Each number is 50 + 15 x the weight over its row's rms, rounded and kept within 0 to 99. Layers, rows and columns count from 0. The size before them is the row's rms in percent of the matrix's.

# down: layer 3 MLP down (transposed), 1024x384, rms 0.122, rows 460-470, columns 192-287
# gate: layer 3 MLP gate, 1024x384, rms 0.129, rows 461-471, columns 192-287
# up: layer 3 MLP up, 1024x384, rms 0.133, rows 461-471, columns 192-287
down460 097:67 61 73 29 18 40 52 44 51 42 67 72 62 28 55 56 85 59 54 20 29 52 63 77 29 45 45 55 58 85 44 51 36 41 35 45 30 42 49 57 28 55 52 36 60 39 62 45 28 36 31 71 44 48 29 61 49 06 51 57 43 46 82 44 51 47 57 67 50 85 49 59 60 36 60 43 62 57 48 52 34 31 33 66 16 51 53 30 64 27 58 60 35 46 27 39
gate461 104:59 36 81 47 47 51 61 65 27 69 78 13 64 63 47 26 33 54 39 67 50 32 46 45 49 53 76 25 41 33 53 60 51 45 51 60 55 48 54 66 59 84 34 38 55 42 75 45 38 38 58 39 65 38 37 49 57 44 80 74 55 58 59 31 76 41 70 43 73 62 28 37 33 54 66 51 60 46 48 63 36 26 34 58 50 44 25 21 55 32 58 55 49 46 62 65
up461 107:52 36 81 49 13 68 34 76 39 63 92 44 63 74 71 43 56 54 63 63 47 30 52 43 30 45 63 41 38 38 54 25 25 37 42 46 35 39 59 70 47 93 60 72 66 36 56 55 61 43 61 57 46 37 44 56 45 64 78 51 64 63 45 33 68 45 62 63 56 57 46 52 54 60 37 38 61 31 82 56 34 55 24 38 48 51 35 23 69 30 63 40 72 77 65 36
down461 105:64 17 58 38 42 33 41 70 36 48 46 62 47 46 49 52 33 39 18 60 46 41 70 53 18 68 20 56 70 46 42 57 44 44 42 44 30 45 44 65 69 49 60 55 66 30 43 53 51 47 57 60 48 54 40 44 67 57 40 50 67 72 36 35 50 55 37 17 52 63 58 39 35 49 64 31 63 46 76 39 56 50 38 72 66 60 71 66 59 50 27 84 50 21 73 56
gate462 100:50 67 55 32 29 51 62 41 33 48 54 50 33 41 47 58 52 33 34 35 57 50 58 53 91 63 49 45 42 30 48 44 34 44 55 73 14 39 34 12 44 69 68 45 35 71 44 52 51 45 55 34 61 20 25 36 67 42 44 48 50 58 42 34 76 40 75 30 56 61 34 49 66 44 53 68 30 59 41 41 31 36 67 46 80 45 39 50 52 20 51 57 76 55 48 56
up462 103:42 48 71 23 93 46 30 51 33 45 49 48 74 34 55 50 82 58 65 50 49 40 62 26 60 55 49 67 45 53 55 65 54 51 30 39 44 60 61 38 27 53 42 45 57 38 34 46 47 58 44 62 39 66 92 29 43 27 45 64 36 52 40 50 46 33 60 49 33 60 53 32 37 58 23 72 51 81 59 56 35 68 75 37 28 82 70 71 08 57 64 62 35 40 39 49
down462 102:36 53 50 45 67 64 55 26 69 57 44 54 66 46 62 52 58 53 47 33 43 51 45 52 85 41 37 77 45 25 57 52 44 53 40 52 43 24 36 48 51 58 48 55 85 38 60 78 53 64 55 41 72 67 38 54 41 52 62 56 59 57 76 48 50 28 41 55 36 62 35 30 55 53 70 78 48 37 51 62 61 52 39 73 59 56 71 60 62 48 51 62 82 50 64 58
gate463 101:54 57 29 34 44 43 42 75 67 45 74 51 49 45 37 53 24 44 38 36 53 19 87 54 24 34 36 30 35 38 59 72 75 75 32 48 51 64 58 53 42 27 47 53 77 41 57 60 43 79 63 47 33 47 45 46 56 61 51 73 34 21 15 59 57 23 33 34 54 40 56 26 29 55 35 53 34 23 26 49 41 61 33 50 23 39 40 37 30 60 54 42 55 52 37 50
up463 094:37 63 47 21 38 51 29 55 42 60 54 20 55 38 35 73 39 83 50 40 62 83 52 51 45 75 43 64 49 73 39 30 39 77 41 38 52 23 43 37 39 37 38 32 37 60 81 66 59 38 54 57 56 50 74 75 24 62 54 40 58 29 57 30 66 52 74 37 61 50 37 62 39 46 54 43 41 40 43 44 67 40 37 54 41 50 55 71 63 44 57 73 31 32 82 58
down463 101:44 63 42 46 83 34 22 56 69 64 42 58 28 74 41 60 53 56 46 52 69 19 45 24 99 56 41 55 57 55 34 25 75 39 54 55 29 45 61 43 61 29 25 47 46 58 53 67 50 54 59 69 76 31 75 52 72 69 44 56 55 47 63 59 76 30 12 60 40 04 51 39 40 40 54 26 43 34 35 34 48 37 51 38 53 33 55 54 46 48 47 59 68 66 48 37
gate464 099:35 63 41 76 48 55 43 62 51 59 42 36 75 53 65 35 61 43 49 35 73 55 45 54 38 34 51 53 35 23 51 58 33 50 87 36 21 26 30 56 44 65 78 70 33 68 60 50 66 56 54 57 30 48 53 53 59 41 64 49 46 67 53 42 25 59 54 58 42 51 50 76 54 44 58 34 63 37 75 61 45 54 43 30 40 58 46 30 44 33 54 43 35 76 46 44
up464 095:54 50 65 20 51 29 50 48 42 26 44 46 32 64 53 67 59 53 65 62 56 49 32 38 53 31 28 28 63 52 76 48 50 59 37 63 48 79 47 41 51 58 68 66 67 65 53 72 28 69 51 52 49 51 55 58 85 69 34 73 64 37 81 43 61 40 11 38 59 64 65 53 44 63 47 75 56 59 54 40 42 41 39 59 30 57 46 69 29 72 56 23 17 83 52 44
down464 096:34 32 43 53 60 59 34 54 62 70 41 61 24 39 40 24 47 76 61 62 66 57 42 25 54 36 28 34 39 48 46 47 62 50 31 67 68 46 49 59 51 66 52 30 58 64 36 17 80 57 40 70 70 50 45 34 43 42 26 52 22 19 37 27 70 57 55 40 54 42 60 58 56 55 78 42 51 45 45 51 50 44 43 37 46 40 45 17 64 76 78 52 40 42 67 68
gate465 096:37 58 48 58 66 62 58 57 44 77 25 27 38 30 54 45 70 59 32 65 57 18 52 52 81 53 51 54 41 49 59 48 33 34 67 42 40 38 53 84 78 49 40 61 50 67 67 67 32 36 37 85 47 69 35 59 77 36 48 62 56 57 48 42 59 48 66 61 53 44 27 43 53 66 55 55 26 30 67 54 22 36 22 51 69 56 42 56 59 61 67 50 48 55 42 34
up465 096:52 46 41 39 60 52 54 48 30 45 35 69 60 42 37 43 70 60 34 26 36 41 18 55 48 32 42 30 27 42 41 58 17 72 34 43 54 56 45 60 55 34 41 45 33 45 28 37 50 59 56 56 47 29 42 73 16 64 49 55 51 82 44 59 44 61 49 66 17 70 51 70 69 57 47 58 41 53 33 69 32 48 24 51 59 00 66 38 41 72 53 43 18 50 62 25
down465 094:40 57 71 52 63 57 48 37 47 79 55 62 58 39 56 35 40 29 20 62 44 50 66 76 58 63 66 27 66 54 43 58 71 21 43 19 45 36 45 44 47 46 49 36 47 55 78 51 52 39 42 63 23 64 49 42 63 32 38 64 36 48 60 38 38 47 48 72 27 37 40 44 60 46 48 18 51 68 44 56 52 62 60 34 33 48 39 80 38 78 41 62 45 34 49 50
gate466 112:49 52 52 40 52 44 81 42 68 64 61 60 66 67 29 33 74 48 26 60 56 42 50 49 50 70 42 61 54 68 55 31 61 46 38 47 58 61 64 36 30 72 50 66 59 60 80 40 64 37 41 43 49 48 62 66 61 44 76 50 53 75 70 44 69 53 72 52 66 71 42 73 56 62 53 37 42 46 52 75 24 44 53 34 56 46 38 72 27 88 72 57 43 83 86 19
up466 107:56 54 34 71 38 51 44 78 15 61 53 60 45 65 63 57 35 46 53 27 71 79 22 60 59 59 41 51 34 47 57 54 47 60 58 73 56 42 49 65 74 51 44 27 44 55 48 51 38 60 36 56 44 73 47 31 56 60 56 54 25 41 57 50 55 71 46 57 64 40 55 46 54 20 58 47 70 62 46 36 63 62 20 74 50 59 59 56 52 26 28 51 60 41 62 81
down466 104:54 45 47 41 57 55 17 45 53 44 43 31 52 11 66 73 16 70 38 35 48 38 46 45 99 42 58 43 48 37 45 59 66 49 14 26 50 55 34 49 33 41 36 32 53 57 36 48 16 81 47 27 36 64 44 46 62 68 37 27 40 67 45 59 65 69 49 65 55 31 41 68 53 61 63 46 37 47 69 56 42 41 48 68 31 41 90 41 61 28 37 59 52 55 31 45
gate467 103:28 28 54 36 55 64 74 38 46 44 90 48 53 38 55 76 62 64 80 53 25 47 87 33 69 21 41 43 70 45 51 77 39 60 37 53 39 51 35 57 30 49 37 27 42 33 58 52 38 61 22 65 45 37 43 32 24 55 33 44 63 58 54 39 53 68 58 34 46 46 68 51 77 56 45 80 43 76 52 61 52 36 53 38 48 31 52 60 23 45 19 27 46 53 55 46
up467 106:56 60 53 46 44 82 65 22 58 50 59 46 32 54 36 33 57 56 63 09 50 49 36 66 44 51 50 23 51 35 37 38 36 63 55 49 57 50 57 49 46 61 44 38 32 80 66 58 33 64 50 28 20 54 30 40 47 50 36 53 43 54 54 30 53 41 45 58 49 45 41 37 68 25 63 59 44 67 60 65 46 37 26 28 48 42 44 48 56 36 55 23 64 62 83 64
down467 104:77 46 46 47 67 35 77 56 71 46 76 53 71 64 20 42 68 70 58 57 69 64 41 58 55 48 41 58 30 75 59 48 58 64 46 37 55 64 57 57 60 53 49 62 90 81 37 31 51 55 59 50 69 50 57 52 23 54 56 60 56 54 22 49 65 71 35 00 47 59 32 47 52 53 31 56 52 48 47 51 46 47 63 47 51 47 51 24 46 59 19 48 50 20 64 72
gate468 107:41 86 56 44 30 51 56 41 76 62 52 60 67 43 39 51 41 45 59 60 53 33 42 36 74 59 52 43 45 50 50 33 70 78 30 17 58 68 26 53 62 59 42 40 23 56 64 74 60 41 37 36 40 51 57 49 51 31 61 44 50 50 48 55 70 35 72 47 42 39 49 38 51 33 79 64 30 61 44 40 56 32 53 58 76 48 53 51 53 45 51 81 66 54 73 65
up468 106:65 16 27 47 60 49 25 66 71 40 40 65 55 42 57 43 49 57 14 38 63 59 12 53 37 60 55 67 28 44 56 51 29 49 45 44 25 57 59 58 41 43 46 26 46 44 66 24 63 32 45 54 70 61 51 59 42 64 54 54 34 67 37 46 72 62 39 20 43 57 50 39 34 44 47 81 45 37 49 62 39 45 46 70 61 56 57 62 50 46 61 42 29 68 60 51
down468 103:60 52 51 67 69 39 19 62 52 51 52 72 44 31 69 56 38 53 36 32 54 45 22 31 75 52 62 73 64 49 66 47 42 28 64 34 35 43 67 36 55 61 73 50 43 56 28 58 53 50 52 27 63 32 45 64 43 50 63 54 70 60 64 67 57 68 35 27 37 34 61 65 42 45 62 52 27 62 51 60 57 50 60 54 77 37 49 85 62 40 63 56 10 51 44 35
gate469 083:66 39 37 44 39 48 36 54 39 75 39 38 29 57 77 71 51 37 42 68 53 56 60 68 42 52 37 44 58 60 41 70 32 41 69 28 35 55 52 23 67 49 37 31 28 26 65 48 88 40 31 36 68 38 37 51 69 73 47 33 63 76 45 49 52 57 33 71 44 42 40 53 40 29 66 51 44 23 42 46 72 58 82 48 70 47 44 54 70 33 64 51 34 71 73 45
up469 089:44 40 58 73 37 65 78 64 14 55 32 39 43 36 54 32 51 53 58 73 64 22 31 77 29 39 69 37 43 50 40 57 51 48 44 55 58 65 77 72 33 51 51 47 51 31 56 33 64 41 65 53 61 32 24 86 72 43 54 46 56 51 39 57 42 81 32 37 71 55 36 53 36 64 61 60 24 30 39 63 76 29 86 49 61 34 38 38 53 52 72 44 51 62 35 37
down469 096:46 47 70 69 53 35 42 28 36 36 49 35 47 46 42 61 48 29 83 36 29 30 34 59 39 50 56 42 44 40 61 51 63 71 24 61 67 63 40 68 08 46 57 47 53 41 85 27 50 54 45 49 49 24 33 47 46 44 54 40 59 21 46 57 48 90 42 55 48 55 36 28 53 59 57 38 59 61 55 49 83 05 51 53 70 36 35 28 55 61 43 27 05 34 51 56
gate470 095:32 46 75 36 50 53 52 24 39 75 52 61 37 66 55 60 49 17 54 65 49 65 54 61 70 53 61 41 68 88 71 41 39 34 43 26 28 23 40 72 51 52 63 45 51 18 53 32 44 33 75 67 63 63 46 59 42 42 49 53 56 48 55 62 52 44 68 32 55 36 84 46 41 42 62 37 25 63 65 39 63 65 35 75 77 40 80 58 66 62 27 56 50 26 48 59
up470 093:48 61 23 76 51 68 57 87 62 41 75 48 41 38 39 60 52 61 56 37 52 31 37 54 58 71 34 52 46 49 64 50 55 72 24 48 47 23 53 47 62 44 13 36 52 39 49 56 73 80 59 41 54 35 29 29 46 67 52 56 54 55 49 50 45 54 32 68 68 35 61 27 32 65 43 57 46 43 43 54 47 62 46 49 70 31 49 50 52 63 45 41 34 51 42 65
down470 098:52 49 12 87 43 59 24 51 81 41 71 31 64 52 59 24 50 64 60 36 27 50 46 51 55 82 17 51 45 36 60 45 60 59 22 61 40 57 40 49 53 63 46 37 68 36 26 43 59 65 35 28 57 24 48 29 51 52 47 59 57 50 11 45 36 51 40 66 61 56 41 46 57 31 46 63 44 46 38 91 53 52 37 42 28 44 53 43 62 39 62 48 36 64 32 73
gate471 097:50 51 38 46 39 68 69 26 43 70 51 35 31 41 57 61 57 43 52 75 47 66 59 43 66 58 19 40 34 47 65 32 61 62 45 73 47 39 55 46 50 44 38 81 49 35 44 36 29 31 54 74 45 50 50 23 66 56 59 23 40 74 41 45 47 50 61 55 61 27 38 45 50 77 39 46 75 59 55 40 51 56 38 68 62 34 35 71 65 67 62 51 61 41 49 63
up471 096:27 55 17 35 36 81 48 39 66 54 44 61 30 62 70 17 55 35 26 55 42 63 70 32 58 30 39 58 86 46 70 00 46 38 37 47 50 45 66 33 59 59 75 28 81 31 43 60 56 20 65 47 54 73 77 30 55 51 54 32 39 42 62 72 40 46 51 57 46 81 23 45 48 53 71 49 47 49 61 59 42 47 47 27 70 28 35 63 56 22 22 75 34 69 61 50